config = dict(
    num_hidden_layers=12,
    hidden_size=320,
    num_attention_heads=5,
    num_key_value_heads=1,
    head_dim=64,
    intermediate_size=1280,
    vocab_size=8943,
    hidden_act='swiglu',
    norm='rmsnorm',
    norm_place='pre',
    norm_eps=1e-06,
    positions='rope',
    rope_theta=10000.0,
    rope_fraction=1.0,
    qk_norm=False,
    attn_scale=0.125,
    bias='none',
    tie_word_embeddings=False,
    parallel_block=False,
    init='normal',
    init_std_qkv=0.0321,
    init_std_o=0.00655,
    init_std_up=0.0321,
    init_std_down=0.00327,
    optimizer='soap_variant',
    learning_rate=0.00414,
    beta1=0.95,
    beta2=0.95,
    weight_decay=0.077,
    lr_head=0.0077,
    warmup_steps=200,
    schedule='wsd',
    decay_fraction=0.618,
    decay_shape='linear',
    final_lr_fraction=0.0,
    batch_tokens=65536,
    max_seq_len=1024,
    doc_mask=True,
    train_tokens=370900000,
    max_steps=5660,
    dataset='wikipedia_en',
)
Each number is 128 + 24 x the weight over its row's rms, rounded and kept within 0 to 255. Layers, rows and columns count from 0. Numbers have three digits each. The size before them is the row's rms in percent of the matrix's.

# layer 8 MLP gate, 1280x320, rms 0.143, rows 732-765, columns 256-319
097:062122124112132166139105131133179135130130123157149154140109106140116147139111119139141078122176142154096103112138137099132129156115098098097118135122132154155097124147119107067131112103169087
090:138107116105150168159145094130120143121139094127193124128112099130137128109152098168077144098152127112120078153105101121084093139139104121135153121126092078112158141178128124127111143104149120
098:092135162115123135130083112145122053136087156087146082142142170132112128123132150137087112107120160148086127126129184127093118117157124118141138181112100138096126132184153135132123131124125136
095:145109122110130135134097108157120114093140151100157134110115138149084156109110108117159116149133132128113096142135115145102110084104094100114165149108098117131136111159133115082134114125109150
101:143130160149132120119139135130100160108158173150148112151169161150108137098177104114123113140144149157125134131085125098139126145143115142149136121120138109133120137111114147106151164125121130
104:117126130178172157120133145155144158131128149145110134126151109133134165164097131110132126118146137142166135197136114129138176149162163123153130104164132129095127131110142092122129133126139141
102:131146172152100147148142126126110125132125125139117070185130132118101107162117136147150136111127150095089154124109157101163136081105093115098139155134122143123095153105137142116147060114115119
097:120137167121093159146159113149129115161105094087100153150121128155133144087178143092120093139108132093120156118144110139121143148108124115135110159139172136151123146079141161090111100128103134
101:101134152147145140081123113105129119115112136100125122109176135169121119121126133121147151108140133128125134089110146115108127136124102108137174153122104126086140093107125125126094093130077112
101:102138135136115132142141132132132095136160101151133118122114129130100142147127126109071165109127139118152164129163118119178200119130147133137095116150094117098106136113142133120137184079131147
100:121112096155140124164115122117118141142176108132137148113153095130146105161138137126135158201157047160132112126161068145123130118126135092115137156124094117142147145103136128107153127144119142
103:104159129119146131111132120116154189132155105112130125142117119134121129138128131071144129144101106131156151085109121075172149097110132144102153170109115104133130188140140081137134158139098136
104:152102154116092106147122141142166136115124095177130090103140091164111134123135134109139142125126082110092097129139135139118085163137103159106127130160117066150139078132142155124101136142115200
098:092097150107172102121101163163122078121109133118150124107114093117134131101127155145158128136154134153155138140102136135159143139110144135128130123146092157169153095141144122096149106096142135
095:143113138095148117138168112081126089113121108117116134120116099165097167108111130172127165083144128165115082067141120119124133144133133150133148105112089185132145136113170084104133092075116138
099:147135151113122127122163134134154127127114141113150173134115081119152148151149098143120156126151065119132126121160170146132102156127142118146147140139148150098080103147100103140121113111137128
102:140179126131106112125131105175179130134138131118167111115105126138117135145113156123126113150134137115153157135106135148128087096137133110154143085150134121109131127149121096082119131129097111
097:109158118165123167116119114121185137103134117138117154143096143115120105142122145138116102128122164137140057128135127132142155134163114118114144153142126140135095131117127124109070121108132133
102:112127188141151113129161118093119129125123114131129119165090129125112139096150179130154082122129166116110139117144108127087109134116162117146123127122121087147121115119173160116168118144189161
107:132145101161129099129119140105126101102152170135133141122097142137176132129144104152094167118112128111113129127139117093124110146112121153136121130123149112157135146115147103144112113168123132
102:091133135120115133147174120154148172109144115157134137112125097133162113183140146131111113137103101112121128120109122098146112136138116109114173108122138141129121103164123099124121132115123141
096:090177165131097105113145128093187127167114089152153140157156112087075144125149145109154108122136142169126127103108165091104156126159080156132091157177159124142139124088075115093142152108122131
104:139097173140152121136133147120158145115107114099131123122094135112142116107141130145108115126129151119122159097129115090135118114133140203127104157147142102166112151185112149122107089116106152
100:145142171145071169117123099103129118123101158095114131148140134115135096108107134105201138118127141123085176100162161144138132096117106156102137150177185154136106131118087099076096142126177147
103:138130133117087088165161139117184123075124179178156109100095105134098156146147126097121156073120146150162120098144121161117147135075111076124102184132145108098106156157122162123147111130111145
103:092099157113159101127158117086150124140135102119109155163104152126117138111198109125122075129161128110148119062148080109149151101116124115114141143128107139121139143166176165115153135115091132
100:184137135135110116061118147127114177129156154101148150142167143091124117109129130162161138136159122106154096133106117147127150187109140111103154116068131147112137107133136162161130143140128121
096:133104131164118126134109102132136121117141101133148104142121116087093144114145106126158142127092164146116150095114160141118137133139158165124151160135136088120135092090113174123162124111129151
091:109132115150140111171110133166124147121102143129132133152134143125169121094151130116134103151075136166132139131132120055132151130138115149123098136115148154139181114100100139141155099150126134
102:090123109151155153142127159148110138127160130126146120147117124126134094150080139106163121083151112104128122101126119105117130098112100114061124123163135128126130124172127108125080129124107132
098:129123114122123113120146137174110143103106136136131102114136119117121140127141115136128172110155129088117111117171108087134112156114145108131141149098094128139118185089103121127098127133081149
101:116121158163127082084104134139136104108126140112121134119112114131122101162166114138103109182188142153128133119094115116126125174096159097105154117136136128136121156128121076157139104108102152
097:155162115126162166137123130153165171107151162106123099166158176162128142121111071159130142124105128105165147148174137076072091121125142128121097113133116121105097120105171148124133119130172164
105:120109149121110122045123091109127131156129104098143110117123116125147114113116129150114142136097128120123120116090099163098124114168113188090138142129146128129083134095114151142108124141165152
# layer 8 MLP up, 1280x320, rms 0.146, rows 732-764, columns 256-319
096:141115125108141102146160132140156065139080168111080159080123144139098161162125123093143154109129129132101136129141132119116101115162074143113068137152132131094120122098114125155126081129137128
091:153149117150112145151143141157127132113147121149122126150143116130150145110108146152130147126163132154130130130107125104132119120142111111070132084106167121125130128118146167145133157102145131
100:141150183163146111136126134131116091167152104111097132132146083130147168136132105093133132121100109132136143120148152109108135101101120145160090098113085119127160151131132122100154121118146131
101:108147132162166085145123077091070113139160131153148140115173121137115128121114170104094120118155176131105124143117100121147128164138094125151122204153147127109121095136143121124116146126089109
110:138129132144136128123131113094148132074066148119083111129175089131112124122167096127111137101127151123115136079137138110137115090153122143152164151129127095156108103109138122138119147066123156
103:124137108119128108174141128159167151124117090141098142149137111132123119138110155109140126145103167112102167104106053136166118115112115186132154107078112145110094158165125152120131163131094131
105:130132151090145090119152147131080128116123095110115110137125144106109110148116135097160150133103080107096139120134106113155098135107127104109119134112144136150110092140095103136122120172123106
098:158139098125117121141105131177130146135167089123129118106138135097150112142165105110122149137110120144118113169111086133099136118124123133090129176078069097102121148143080149142119103083111156
099:123126097137120102087115157106103102126163118130107127117113150146107170104179117129101145063123135094094110100146118137159170111140133110101144137111169163109130102120137153065107125131141125
100:141126142120145102122127115109092104159108095107092135117104131175158121106097102117146119149113103168137129153102115211109108161150164131136101130110134171099138138116089165120159123152156146
097:124123121179155120075162119179137148119120123108163119171137143119084123164150111133109180104098123119125085121118121078101154162156099134108097104125139101165154146130164060094127136148149090
101:112116129115161175124173131161122131115140145126138124131120127095153104118152135169144126134158142144101121137144148157088118177124135133100107141105112099175139163141145092166203134137101103
104:143098153144092167106174114125145089095089138117128138122097144118111085129102107105096095126164116098117126158099103127108105094082124120108105104123113108150113132147071103100145094142144115
100:147141063155171136165136129097140173122115155078118142136145170130108111167117150120137088147158129152124123140145060135095117128117140151119121137131110140115141132091133129112118173136101111
095:140129107098134168108116176144110116119113108130127169086110137123124149139134167140157113149142142121131124143094124130074197086131162122094138111116122154118158128131129131154152092142122154
101:126135099123135161082140144141112106149138146089153113117132141123114116139100140135137075083139153125125117114155162111139141164156162113175159144129152085132128116135060113149114170131120093
106:124130114098136104149120117085118114177129122137095176108099169129127144132109124095124127183128139111098108096141116174112124126163092157153139132131116131148156089114116128084153112157089099
098:138084118151105138098092114127141110105121145102130130144163122146124150108123126110117174150138164114139118105109106115137138179132095150127128106105092087124136183151143155127150095141167127
102:147126089148130170129126120132114142118077107135172132109120118133092116164102136178136165072135107106111118103143119106112171115138125091128138157142127133145119144131166112128114172113074128
103:101143117160106138170126146141165179132137120107063115114178137151133139083111157078143141116140103136151109142123156125117099133131077163127123128135139132086145195105126154144142149117152124
101:143116137111146082129096125089123149100164107101127154060104138145136159142109119100151125138117180145148097095120129168106107119105106091125108114132143128171106144128109133127166128132108109
093:178128127128118141129119100115070128105120131146096141154127140135133102085109160147156159150119120135102124122126104134125142154167100138116080127091061165125138132144143145164146133119141138
097:098137097160063167171170123122133110138107104156149162084148102099077109136130111085153158131116113168150138145152154158142144107093111095129138119079093141136110110134155129135149111091114080
099:124157126138132139131135119087111103072155114093111135150164131091096131138142129095104125112119158114100107135105096105145131127161149089138092132130137111112160141132129126102145110129108125
104:149126120121136121119089111154135178154128208121102123129135146077125123173084157162117099163117127127128171103092146158117113137122113138101113132120092134070126154148120155119170133127160132
103:094123128154083096104137113135122127141142120173103122113174118124146149115140117114145201168146132151093174154149131136129179152135173145104085154139139117123126131117183127132092109109129152
096:109122125108166104137172143128152126142096096115168107169108103125138127092156153111137130167124164159104113122157159138093116151194169117125139157132148109126152132119102163145126149133153143
098:113112100156127127090156144155154146131093139114141110101152135141086055135199126150174139141118129129156127146171127094128115123092143153154069194168126082108156105143116112122135115117146141
088:157127088147108094128101094130121152108125139157152162099153127098105132073137154088126079103151105153110110115115148109140111136131124159101131107143138137128158142134133130132107110101152134
104:166118157100127149121119119111150103085125106102132153145126120086156074082114138154103085100113137118141090142157152136127130128126160118091111113114103089157124169094121115148100096115132141
095:125113142130133117117133152139148112106109151163110119059127098106140103090121169147117087132105101088096155125131127145118090108106113127110113145107127174126145131135153128113136108106165138
099:123122179149135137125072148105109137191136129141181122098140119078106108145131130099131126139127129120103129165119098152087127168112131112079116114111101146073124111112166106138129083096166154
098:153145128133133146117109122127161069134129130126088104161124153137128165091105136139165121130145167095110163116068125141140163157138128129151171130117141143092100162105149164115090169136122086
# layer 8 MLP down (transposed), 1280x320, rms 0.143, rows 732-764, columns 256-319
097:145121162127127175151111120120090082152152116181151128127136137135107143190102098134090166151117104130104146115159138144111128079108120140126187082150128152146108101127156092104111110138095179
093:122159153084138078116096137116101149095149118143097097166184117067129142161090141123127165118121159130105123154133103103121140152131142115082151140114125107154096098163139170127148117125148131
101:129145128106138113126102123145117088108135136128110145148142078121116114127147118077145163103182181171126130080108135120150147161115132136136135157161159173150190105130115123096116074145153130
101:102126128134063153127165159128129152129129079134125133125103113082090153125114155079144128101128107142109128146099122156144109142091098108121098111151103150156147096144098121126135164148128113
114:142138103156150128144136137144191137132113091104111084134146075104153141128090108138121106137124133145102156121128102117089107135134105150125143134178121141164122136149120102140076105154122164
103:142139104139131072144129123202152126130079178165104107086138105125140102085125164139136127123155152116129137131120106127126107101163131176103163129104123147128145140097118155096149142125144110
108:160111146092095125121129130124164139130138091108114128103090102114102103092129157153160125158151125180128167149132109104100111149142151156115118162111135140110137126176125103100118075111100148
099:102099188067118134167111104185152121126125128137102146114092107137143128110150126123124133109126115124135131114147146165162142118107126105133110134132144160122136154127123138135159122084146158
101:157148151107156136120143125131121130092181128110126126120123133144144181121167115153108133120117145175114161099118149115083127105072134151143146133171122108111106121099096097092111142117137121
098:119119107166124130165108134116148149165130137121143141105116145166106151091098176138125120127146115160161145174160145097107151082141128162095156143090158150142132103111155154116155186117119118
098:145126138138128155114145127137112103183126143149123137136147134090119110116090126144128125091139096125158144127142167133127127129127108149129098155154195156126135127165128109117128136088149128
102:103134115157159133138084146148137138107159120147125068157111115114119131116140099092112141154109130151127155116116116092128090131153149160165136110167131131141116118173103122152121145101147157
103:128127142109113133116112139150146138136124114131088127136148139140124145116105137122087113137151072116166123081128125117142135137176091141142179118136152149152071120094151147124106121186129133
096:147138156148179097147139128142113119165132108115072113077097137125137144155116123128160118139161169116124167131108110144130109153167129142127093118123129126136140122135132149129099111144147146
095:152132109125100097131137118101115096114118145121134137140117076139130162150135134063134119141108117129110104124123108176131113094121148109123159128169146113119145135184116102087131148152105143
101:122131132120123083082120099146104102158141124209085136068102122081084144103137122125141109128139145145113155158117130099085098117112131155150101157098132126151135110162114091152103157112164129
105:161127169108120159123142096112131085152116108148131134113129099118144138107102062085152127098132122153146094133118178146099088163134112127142116130149164120179179112123118113123157128119090163
097:143134152126090114134118129078107098129123138098164124117114136139131120059114131102152141106131158101148115108184098100142129139101177129150097134158166127088122152123147124130123142135114139
099:148141165150145084117111119111134085126100129139156138122131088113123124106150120146168148083145122116133122156155118086153126125125148132093110097143145112113130117126099112092151117085133162
103:154128142093134125144148133165116166174156141152097091141146107104094135133137144118136085166132098100108137104143151138144074108120147134145129161144114083156097091086118142125129125119121166
099:148137146131115097130138160151114151083131120122119116159170118107116192100132173145147186107152139132109125150186126164145098150077137093113110128133108100134099154146126131122092154117146091
095:132111112146099092121109150090143153094168132103117136129108103133116124143093147149108110109126149089119162122105146144148122149102106127141129130110115131127166115136094133146162095142119113
101:143128109149135124156109155121172125119140147090108105160149070149112076097158124098134119109160189130131112104116133118098102089122105154122184118084104116184120139156092104114152162149116120
101:165114146166134145094163152141126107099158161096144088136115116118146106124106104113145128114141159174092112074139133148157121118163142128145145112142145097138103162146109097132106114086155094
101:117140099148157113137143123149128133116146139136140123160073147140151123145133155168080097124142102108126103100121154113091112109105096111133117169160129098136119121187139112119131131114149176
103:149130110153127103161100096148116149127149145178151149095141099075077151119151143128118117124112144159126189147132108117103128155126116098116126145158065119101078138122138108094072128143092166
092:153100106082090148177127112080136092143157113152099121142155134105142134126152125111126077082092116124124124136118155133136108161163162120120145160125144128068113124136156135119153145156134133
101:154097090149153121109134138136158110132086116136114151098137122145132111133124090119132119119057108122114114194114139119103118130059155095154174062127131146144106134109148130128090166129120107
086:120145098170139132130153113135100140154129151128149136132132155114127117107144123119112106137147083155128161126140147135116162133125109168110142107136111159179142147086144154122119111135150118
104:134116130136111129105112139183136170096136107166128109150122128119092080102130144099119132157153151151141103131103096158129117127119136124137130157144103104084156149127157129157090134177086128
094:128125155141138157118107129089105128101080141093101168122123050138100141133118116123168093170116145147119124157159167134142115111123144182126108122119104123089149133144126125141120110125154081
100:078135151150108119134162103160124094121098114146129137105101099130085082116121126124117181140118146133130111161141109110176116134112152099185124126168098101137151150128105157132129101120126160
101:156144095155133157155121142161150108178097126155150132103109157162121130129121102129136127077122127110145143116096100128166160156139132141132121154090136120124071135161132149135159162140144103